From a checkpoint of a small transformer trained on Wikipedia.
Size: 13 layers, width 192, 3 heads of 64, MLP 512 SwiGLU, vocabulary 602, 6.22M parameters.
Architecture: RMSNorm before each block, no biases in attention or MLP, embeddings untied during training, normalized queries and keys, some layers without positions, some layers without attention, local attention windows, value embeddings, a smear gate, capped logits.
Training: a variant of Adam for these matrices, 130M tokens.
Each number is 50 + 15 x the weight over its row's rms, rounded and kept within 0 to 99. Layers, rows and columns count from 0. The size before them is the row's rms in percent of the matrix's.

# layer 9 attention query, 192x192, rms 0.117, rows 42-45, columns 0-191
102:61 62 33 18 66 28 53 52 73 29 54 64 51 43 47 63 34 41 59 57 24 53 64 40 47 51 70 57 50 67 35 33 41 56 18 61 69 36 41 56 61 56 68 60 47 52 29 24 36 56 67 38 53 41 39 47 49 31 70 48 55 73 72 51 63 52 64 53 29 51 46 47 30 21 51 71 55 99 54 59 36 49 69 61 40 30 71 69 45 66 69 68 33 47 42 61 67 55 68 15 48 82 42 23 32 48 65 49 30 64 73 66 78 52 68 65 44 29 40 70 57 51 60 57 31 45 64 55 59 70 32 54 25 60 45 79 43 59 52 61 52 13 68 69 22 48 75 31 54 50 51 60 51 47 64 56 46 31 55 29 49 29 43 50 59 41 59 64 46 67 56 38 35 55 25 21 49 56 42 44 68 65 37 33 25 49 49 40 39 51 55 61
100:91 49 45 53 44 58 47 75 39 64 32 39 36 55 23 40 38 31 49 13 45 65 18 54 52 43 32 73 35 35 52 61 13 66 27 58 47 43 63 47 32 61 57 62 57 49 58 57 61 70 18 57 21 47 53 65 64 43 42 40 35 32 85 65 32 46 48 29 56 53 43 62 56 65 50 52 63 38 48 50 87 58 45 83 54 64 47 49 33 31 39 68 48 51 51 60 52 60 37 64 57 36 42 54 36 57 50 41 39 64 63 43 71 44 18 53 30 58 64 22 83 52 48 50 53 42 36 62 25 30 53 54 63 35 74 50 67 45 59 29 37 37 37 63 52 26 50 50 35 75 51 61 58 46 50 45 66 57 69 61 33 60 50 46 68 60 48 12 46 39 53 43 67 33 36 39 41 75 68 52 43 32 40 52 67 81 82 52 57 26 28 59
129:18 24 43 47 62 07 58 64 69 38 63 51 49 45 43 84 62 48 26 52 53 71 55 30 45 70 66 59 53 55 53 47 49 54 46 35 58 58 43 60 48 62 61 50 57 27 44 78 21 41 31 46 65 67 29 44 25 52 90 56 59 58 75 52 39 48 43 91 31 40 38 28 61 44 72 52 33 76 45 37 57 42 57 44 57 24 44 36 53 56 51 54 34 49 42 35 86 47 54 35 49 70 53 34 37 59 59 36 70 25 47 62 19 47 59 57 31 42 59 78 33 58 68 52 31 31 63 33 49 60 57 59 63 31 54 74 64 48 42 55 48 50 80 51 32 71 47 25 53 73 58 48 52 47 76 64 41 41 50 62 77 39 48 50 33 37 73 69 46 50 64 78 52 60 56 40 46 14 42 37 82 41 68 48 50 48 68 42 48 51 64 54
091:71 25 36 72 57 56 48 58 25 42 31 41 28 70 49 46 42 32 62 60 47 47 17 49 58 42 54 63 35 54 37 62 27 56 40 35 63 58 60 21 26 14 55 82 53 22 34 29 61 59 60 30 52 45 55 42 48 59 35 69 54 54 42 29 54 42 49 39 54 62 49 34 69 39 60 37 71 59 54 43 65 61 78 61 53 64 44 61 60 43 45 89 72 25 57 37 56 56 02 64 70 79 62 61 55 56 42 60 55 45 38 39 50 34 66 79 46 53 35 53 45 45 66 65 39 64 56 23 45 39 31 29 64 53 68 49 57 40 38 71 41 53 66 40 30 35 39 60 34 56 53 54 68 51 44 47 42 52 72 66 61 15 30 62 68 55 56 60 69 42 75 46 79 40 50 39 52 61 55 47 54 55 49 81 67 34 45 60 61 24 15 67
# layer 9 attention key, 192x192, rms 0.117, rows 42-45, columns 0-191
082:39 45 67 52 46 29 47 46 29 62 45 36 31 45 51 42 77 63 22 49 20 42 51 81 60 31 67 60 40 57 36 74 21 65 47 76 34 52 34 65 41 51 47 33 49 36 54 53 64 58 44 89 43 95 33 39 40 83 51 32 66 39 46 69 53 39 50 35 17 61 63 57 51 65 46 57 65 64 49 47 50 59 39 76 61 40 73 48 55 56 35 42 42 42 38 43 63 50 44 53 45 37 48 40 31 41 40 66 49 38 39 71 41 48 59 54 62 71 56 54 67 52 45 27 70 36 37 36 45 61 48 61 69 45 17 47 38 48 44 57 67 06 50 45 45 56 49 64 53 36 27 50 53 42 38 42 32 50 29 58 42 76 39 22 43 57 66 46 46 52 41 52 31 64 56 15 51 63 73 62 23 18 40 42 29 33 90 64 76 38 60 64
097:80 65 63 61 37 69 48 28 65 49 50 57 34 51 53 45 25 46 56 63 63 42 51 36 52 47 53 53 12 54 56 72 47 58 49 50 60 39 62 70 46 11 30 69 54 51 34 36 57 71 37 26 83 34 47 45 23 41 35 28 28 83 51 52 62 33 46 58 80 34 40 48 45 54 50 38 86 57 61 68 56 48 45 47 55 37 32 61 48 44 45 44 25 60 66 53 35 36 40 62 60 28 72 63 59 47 56 82 47 42 38 24 78 48 36 46 37 37 62 32 62 45 26 57 43 77 48 80 41 44 30 55 25 49 38 50 66 40 56 47 42 69 17 35 39 61 48 45 61 31 46 43 46 49 22 46 59 92 52 43 81 60 67 72 46 43 57 42 47 45 65 48 28 43 46 84 45 44 49 57 56 46 48 47 59 82 36 58 37 22 34 59
085:33 44 23 74 40 67 49 74 44 45 44 58 40 43 33 47 61 52 19 27 39 37 38 34 77 77 37 65 47 47 30 62 53 44 59 61 89 23 29 33 73 54 78 14 44 39 28 47 73 21 52 67 40 47 39 64 53 59 68 82 59 76 28 39 52 45 37 50 41 68 53 62 51 46 43 59 43 43 70 35 30 54 64 37 34 44 53 60 55 46 28 40 36 37 58 63 73 42 64 30 67 42 27 45 20 56 55 70 34 35 31 60 48 53 29 62 45 51 36 71 50 61 17 49 53 67 58 37 40 48 50 56 47 40 47 60 44 53 22 34 67 39 63 52 36 65 22 75 43 42 39 59 59 43 31 53 35 33 67 50 38 46 54 37 45 51 52 64 71 87 55 54 37 67 70 50 59 51 35 44 74 36 33 45 43 71 81 63 72 48 38 43
097:30 60 41 70 57 37 43 47 65 35 36 36 34 44 48 48 57 52 47 70 66 58 47 67 57 69 50 63 71 27 52 49 64 78 84 49 30 43 63 50 64 64 35 51 48 43 41 44 43 65 48 46 67 69 33 37 42 40 40 55 30 56 43 68 42 58 64 80 56 56 65 56 43 52 37 32 38 53 41 73 05 59 39 44 47 66 16 58 57 73 37 23 61 40 54 40 68 60 52 32 12 41 62 88 57 61 50 25 41 67 46 39 63 53 44 63 42 41 64 54 54 58 65 39 66 59 31 57 29 41 80 25 58 60 60 50 43 38 43 38 52 47 63 31 49 38 34 39 42 53 27 71 47 48 58 72 92 45 54 36 48 27 86 57 54 63 50 46 41 74 76 60 39 57 54 48 44 26 73 59 27 37 60 42 40 58 54 91 23 56 74 36